python train.py --intermediate_size=1024 --norm="layernorm" --parallel_block=false --init_std_o=0.00703 --init_std_up=0.0314 --init_std_down=0.00352 --lr_mult_o=0.882 --schedule="wsd" --decay_shape="linear" --final_lr_fraction=0.05
Each number is 128 + 24 x the weight over its row's rms, rounded and kept within 0 to 255. Layers, rows and columns count from 0. The size above them is the row's rms in percent of the matrix's.

# layer 6 attention query, 256x256, rms 0.131, rows 215-239, columns 128-191
size [ 89  97  81  90  80  89  84  87  92  83  92  90  88  84  84  92  87  87  82  86  88  91  98  88  90]
[[140 127 133 147 116 106 110 117 119 181 122 122 111 119 108 134 154  69 120  75 101 128 145  60 124 134 179 108 136 127 193 151  91 102 170  87 113 140 121 114  97 101 143 127  84 175 130 140 169 108  83 149 110 125 103 111 131 129 128 130 164 137 121 112]
 [126 110 106 165  65 140 106 126 154 117 119  75 148 145 106 147 174 128 120  95 123 110 160 138  99 120 128 130 119 158 117 108 138 152 121 102 129 141  81 145 110  92 169 112 146 110 136 123 118 111 153 158 179 104 118 111 146 178 134 140 131  76  98 137]
 [ 85 101 138 161 160 176 102  87 193 128 130 149 105 125  73 123 144  90 108 170 132 121 128 122 111 141  82 119 121 128 154 129 106 144 130 126 128 149 111 122 119 161  93 127  98 124 163 114 129 137 133 105 161 120 146 133 108 120  98 125 162 101 124 170]
 [149 134 147 149 151 115 107 141 154 193 135 146 102 131 166 137 130 120 104 124  87 138 106 153 133 141  92 132 103 135 129 161 124 103 109 135  95 103  97 131 175 118 111 133 164 134 124 152 119 106 129 154 137 159  73 107 114 150 141 131 108 182 134 105]
 [145  98  99 153  75 146 128 119  91 157 116  95 142 166 177 116 204 161 149 121 130 146 135 129 113 145 150 148 135 113 110 113 108 106 135 129 125 125 111 120 134  98 170 138 167  71 168 148 116 116 111 139 136 116 136 118 111  95 139 145 123 130 151 124]
 [125 107 156 159 105 165 138 121 157 146 132  98 166 113 152 129 117 117 139 159 138  80 174 131 143 123 149 103 151 127 102 170 155  67 145  82 154 138 115 162 110 175 143 110 107 144  84  92 116 134 134 139 143 144 136 130 177 129 123 121 132 100 121 114]
 [134  89  95 131 108 102 160 141 116 130  92 148 114 136 155 153 144 101 138  98  88  96 139 136 134  86 109 107 132 126 198 124 138 114  74 128 129 115 133 119 110 107 160 156 144  54 146 109 129 156 114 132 103 133 129 116 171 146 145 125 137 102 196 135]
 [104 155 120 133 148 147 135  86 147 155 140 129  96 139 153 122 144 134 133 137 159 129 138 130 163 135 110 133 151  80 108 111  71  78 142 163 122 104 110 121  83 116 131 106 196 144  92 116 119 101 135  95 118 124 100 166 110  88 137 122 134 133 150 121]
 [132 169 137 137 159 159 156 100 136 112 130 137 111 107 145  90 145 101 126 102 134 148 133 107 141 126 148 101  84 140 104  94 128  77  89 117 124  93 134 160 140 134  95 130 147 154 227 111 123 157 161 151 115 127 153 131 185 108 185 158 133 127 113 110]
 [ 98 135 136 117 117 188 127 162 121 146  99 107 145 147 142 119 124 153  97 133 135 112 170 144 102 136 152 110 164 169 138 111 106 124  83 207 131 138 122 141 154 106 137 115 112 108 126 130 143 138 122  79 116 138 118 104 101 146 162  96  91 116 131 160]
 [156 134 145 103 125 115 129 147 119 135 179 152 137  75 170 143 125 134 128 115 104 145 132  85 177 100 110 136 137 142 104 158 157 130 115 121 116 146 132 135 177  64 120 137 166 126 102 161 178 118  92 113 141  76  83 167 143 146 131 120 130 153 130 108]
 [ 95  95  99 190 111 157 136 128 123 112 134 108 125 128 116  86 130 152  94 136 117 117 107 145 158 121 128  90  99 120 124 122 186 142 156 130  98 108 130 122 132 109  96 144 133 104 133 134 126 172 115 174 126 154 115 131 122 151 127 117  92 102 101 132]
 [163 120 113 110 113 147 174 143  69 140  75 137 137 112 141 143 144 144 128 143 152 142 123 120 103 104  77 144 105 156 126 150 120 142 122 116 150 121 110 109 125 136 117  97 159 150 164 157 131 144 151 134 106 137 128 118 129 100 159 103 155 141 136 124]
 [152 172 126 100 128 152 133 145 126 164 108 142 128 145 119  76 134 163 157  97  87 114 136 155 156 123 121 153 108 131 145 131 107  98 133 170 138 128 120 127 180 119 165 133 113 162 122 153 134 122 134 129 147 143 121  79 136 136 152 147 139 105 120 156]
 [140  77 126 144 112 164 132 107 153 140 162 126 114 105 105 155 151 126 102 150 167 143 134 127 110 147 127 168 113 152 158 132 152 119 117 146 123 113 138 141 173 106 166 123 144 128 101 157 143 144  85 149 144 128 178 128 132 117 121  92  91 100 101 147]
 [149 158 144 159 126 136 126  60 119 105 113 146 151 111 119 166 106 116 163 168  78 125 155 120 120 118  75 158 161  78 121 116 137 108 135 112 155 133 132  97 117 132 112 124  95 153 170 137 103 128  98 121 155 130 151  94 162  94  89 150 123 134 153 135]
 [156 155 106 125 176 123 136 111 105 143 131 100 144 105 142 191 114 131 119 161 122 145 105 100 156 133 104 117 145 117 146 135 125 110 138 129 141 143  99 103 129 110 108 145 105 108 123 119 146 131 164 152 105  78 132  86 139 116 119 122 117 129 172 144]
 [112  95 168 110 153 143 132 131 108 107 160  81 129 139 111 124 111 108 130 119 163 117 169 152 153 131 114 120 128 160 107 127 167 132 150 120 124 124 137 105 136 137 103 125 116 108  90 112 146 128  84 154 129 116 116 106 130 106 104 142 137  97 101 168]
 [ 96 130  96 154 154  89 161 120 119 122 163 121 167  88 110 129 124 123 141 156 144 125 132 123 138 130 127 148 184 172 170 156 159 107 137 173 128 134 112 151 136 156 117 141 197 111 114 105 146 136 107 161 147 113 163 117 139 171 116 127 188 100  98 112]
 [138  89 158 121 165 109  84 132 111 123 129 163 114  92 168 157 135 109 136 140  95 155 144  97 110 142 132 143  96 122 103 118 122 125 150 132 157 142 107 126 167 119 153 113  97 162  86 150 119 110 159 155 121 128 112  95 193  99 144  84 179 104 160 147]
 [134  88  92 122 139 108 116 128 138 103  83  94 144 107 123 160  80 145 139 161 143 163 171 144 114 133 141 110 110 118 147 117 126 118 148  67 186 139 146 135 140 171 158  86  91 122 118 101 131 140 126 137 131 113 169 166 152 151 134 106 173  97  74 133]
 [113 179 150 121 112 130 170 136  80 192 112 151 104 121 139 121 102 142 113  92 140 100 114 154 144 154  96 148 126 118 158 147 101 142 160 101 166  94 156 115  95 195 152  83 100 149 128  89 145  91 132 166 107  90 132 113 113 106  98 127 168 132 122 100]
 [198  62 110 158 102 123 156  98 213 105 101 112 144  73 120 130 179 165 100 105 111 117 148 118  84  96 150 141 130 136 138  88 144 116 125 115 156 126  91 153 135 139 129 121 128 107 154 164 121 125 128 122 113 141  80 148 127 107 125  82 105 132 136 141]
 [179 137 117 150 145 152 166 112 140 109 145 158 169 136 157 125 121 151 125  94 167 101 151 102 137 138 147 106 157 133 101 104  85 114 130 124 119 111 141  88 156 178 101 114 174 167  91 124 139 125 131 126  90 121 159 140 149  76 113 142 137  97 160 121]
 [128 117 138 160 152 132 103 129 180 136 139 100 134 142 131  92 121 137 106  92 174 137 102 163 158 129 161  95 103 157 136 115 146 154 135 144 130 127 108 130 131 129  98 140 156 129 115 149 103 122 165 108 106 142 134 114 105 125 143 116 136 111 118 142]]
# layer 6 attention key, 256x256, rms 0.134, rows 215-238, columns 128-191
size [ 90  93  86  88  88  94  89  87  98  90  90  90  88  87  90  94  83  91  90  86  93  88 100  93]
[[164 128 104 143 128 159 151 142 104 146 126 145 134 159  98 171 114 106 130 103 132 162 156 143 150 155 159 166 127 119 131 112 136 114  83 130 129 144 136 124 134 109 105 150 128 167 149 133 182 114 127  97 104 155 138 143 138 100 116 157  78 154  83 108]
 [137 128 121  80 159 146 122 133 121 150  96 107 167 152 147 136 145 116  93  84 164 161 164 114 136 157 123 131 124 109 156 113 109 152 165 143 131 130  87 133 120 132  99 136  89 125 115 137 141 124 138 131 156 109 159 127 113 131 106 117 121 114 114 126]
 [183  99 136 155 104 141 126 112 151 139 123 112 128 145 134 112 138 124 146 138 159 118 171 166 152 129 139 103 161 124  88 141 124 120 139 189 114 138  98 111 116 130 117  99 124 126 166 140  92 117 137 138 163  86 114 142 132 154 115 157  84 117 153 129]
 [150 152 130 116  80 111 114  83 126 150 116 134 143 116 143 150  84 153  90 113 165 177 140 126 157 153 143 143 158 157 143 164 115 133 131 133 160 141 102 191  93  98  96 140 112  95  95 143  92 134  95 142 116 158 136 122  97 124 131  89 135 137 136 145]
 [123 145 111 143 138 145 156 198 133 126 157 118 110 116  94 125 107 106 163 139 100 142 127 115 145 122 153 115 104 155 119 148 134 121 155 132 152 145 115 156  76 131 118 100 145  95 139 145 149 115 105 167 116 139 136 101  93 153  97 109 153 147 104 120]
 [166  71 133 143 116 131 154 126 104 142 106 145 114 112 135 102 113 129 127 155 136 115 124 116 109 142  93 123  91 114 111 153 122 133  93 111 175 138 125 166 102  77 166 146 150 105 110 150  98 120  91 130 162 117 138 128 144 119 145 152  95 121 157 132]
 [127 160 102 155 123 106 126 108  82 148 122 151 125 152 161  97 138 158 129 130 131 101 134 154 151 131 116 139 125 142 123 178 151  92  78 124 123 113  88 116 133  50 147 151 103 161 124 140 125 145 116 136 112  97 160 151 142 137 121 123 130 133 132 144]
 [170 164  97 135 139 122 162 127 114 100 129 106 150 128 141 130 128  72 151 193 144 116 151 117  95 110  85 123 124 118 125 132 137 138 130 151 106 115 150 121  91 138 131 165 112 142  93 117 164 115 112  90  99 111 151 151 146 134  98 147  77 126 105 113]
 [102 109 117 164  76 154 151 111  97 136 114  93 163 152 108 135 124 110 156 102 124 137  87 169 102 115 125  95 149  98 163 139 148 116 134 147 120 124 143 132 120 166 128 133  65 151 122 114 164 115 116 131 140  74 120  99 176 122 133 121 123  95 140 164]
 [126 158 139 133 144 101 132 113 115 127 102  84 100 122 129 170 104  96  85 162 118 107 111 102 120 160 129 148 155 123 135 150 131  96 151 141 134 141 131 142 130 126 158 158 162 118 105 107 140 152 112 106 148  61 128 133 144 106 139 142 111 141 164 104]
 [112 132 110 111 141 103 125 124 127 162 129 125 128 136 118 107 145 112  93 125 133 118 168 138 117  89 160 122 135 117 151 140  77 130 115 106 109 155 187 173 143 155 136 114 134  98 123 116 111 107 154  78 121 140 119  89  94 121 191 150 174  95 127 110]
 [152 134 110 111 132 119 101 107 143 131 133 146 107 134 156  99 106 131 102 112 125 130 108 132 151  87 151 108 175 112 117  88 162  89 116 119 136 132 139 112 107 172 102 146 129 155  99  78 140 110 140 142 148 134 119 120 109 122 116  95 170 132 164 134]
 [167 133 129 134 130 107 117 141 113 185 131 147 146 155 123 122 123 137 109 119  74  83 130 141  96 163  94 147 121 142 101 156 124 110 141 112 164 106 167 148 162 107 187 118 107 135 129 138 128 147 126 125 134 139  90 144  80 130  98 132 158 116 169 146]
 [123 145  94 129 166 149 154  81 135 152 121 124 110 125 106 140 140 152 146 111 136 126  89 120 127 108 157 127 162 132 104 133 160 110 166 145 128  84 110 115 125 129 121 120 143 138 163 169 112 110 126  81 105 128 103 109 168 154 112 175 132  83  96 145]
 [135 118 155 139 127  92 175 123 139 152 115 149  99 121 133 128 200 104 106 141 133 146 159 130 106 110 128 136 125 154 131 125 108 106 125 113 134 128 150 147 139 191 160 121 131 127 120 124 152  94 147 132 113 131  80 105 149 119 120 102 169 176 127 133]
 [147 126 150 126 161 112 157 108 122 121 134 111  78 115 191 101 142 145 123 131 133 135 100 145  80 137 113 123 110 102 161 141 134 118  74  99 148  97 116 114  95 121 109 136 155 124 148 119 103 106  96 168 105 190  70 146 145 124  96 126 164 135 138  94]
 [114 138 108 127 126 114 110 186 122 134 109 163 107 113 170 131 162 135 131 158 114 123 149 128 159 141 140 159 129  94 137 143 155 142  84 106 104  81 109 141 143 204 122 151 122 146 117 140 136 108 141 114 111 134 102 116 118 157 106 114 141 175  93  86]
 [109 112 163 121 135 109 131 115 111 132 120 140  97 134  88 134 143  99 134 139 157 105 146 114 140 184  92 128 137  58 128  83 143 123 112 183 123 133  99  76 122 127 103 106 133 136 146 113 148 164 125 106 134 118 175 147 139 130 123  85 135  87 130 106]
 [ 95 149 130 117 133 144 128 109 175 106  91 145  78 141 113 150  98  86 156 153 121 133 141 126 139 129 111 109 105 133 121 154 104  98 142 137  81 136 112 139 162 126 110 146 147 133 178 129  98 118 119 122 158 178 101 167 153  75 141  91 144  72 154 135]
 [121 131 147 125 147  93 153 120  79 115  74 106 108 134 101 147 153 137 117  53 172 156 154 150 167 134 152 179 115 103 104  92 142 122 100 127 164  76 117 177 123 123 110 153 106 126 130 141 106 154 108 104 107 152  85 146 101 104 143 132  94  99  70 140]
 [142 136 156 107  72 187 114 119 166 153 167 137 155 144 148 108 159 133 113  82 106 150 149 128 155  86 123 143 125 147 132  76  87 159 167 122 129 126 154 122 158 144 151 110 138 140 146 113 164 155 109 146 105 155 150 116  97 115 160 186 146  96  98 141]
 [161  70 113  95 130 118 138 113 138  80  77 149 135  85 128 156 138 127 166 163 129 140  89 124 124  70 123 119 162 118 133 136 118 170 104 142 144  95 157 120  98 131 120 118 108 126 149 134 150 129 170 127 119 166  83 154 135 112 104 158 112 136 159 162]
 [150 133 145 169 129 107 104  85 115 121 139 132 154 137 127  94 155 104 143 124 160 185 154 102 150 118 136 115 126 108 136 118 133 129 133 151 140  90 126 122 117 117 158 119 145 147 105 140 115 130 162 154 115 117 126 148 111 112 127 108 120 122 143  71]
 [142 119 117 133 151 151 127  92 141  91 161 140 112 138 104 110 171 131 147 100 101 150  71  87 154 145  80 159 107 116 152 143 118 132 141 130 120 142 133 152 103 133 135 103 186 136 137 106 101 109 148 104 128 132 111 164 161 141 139 131 136 142 143 118]]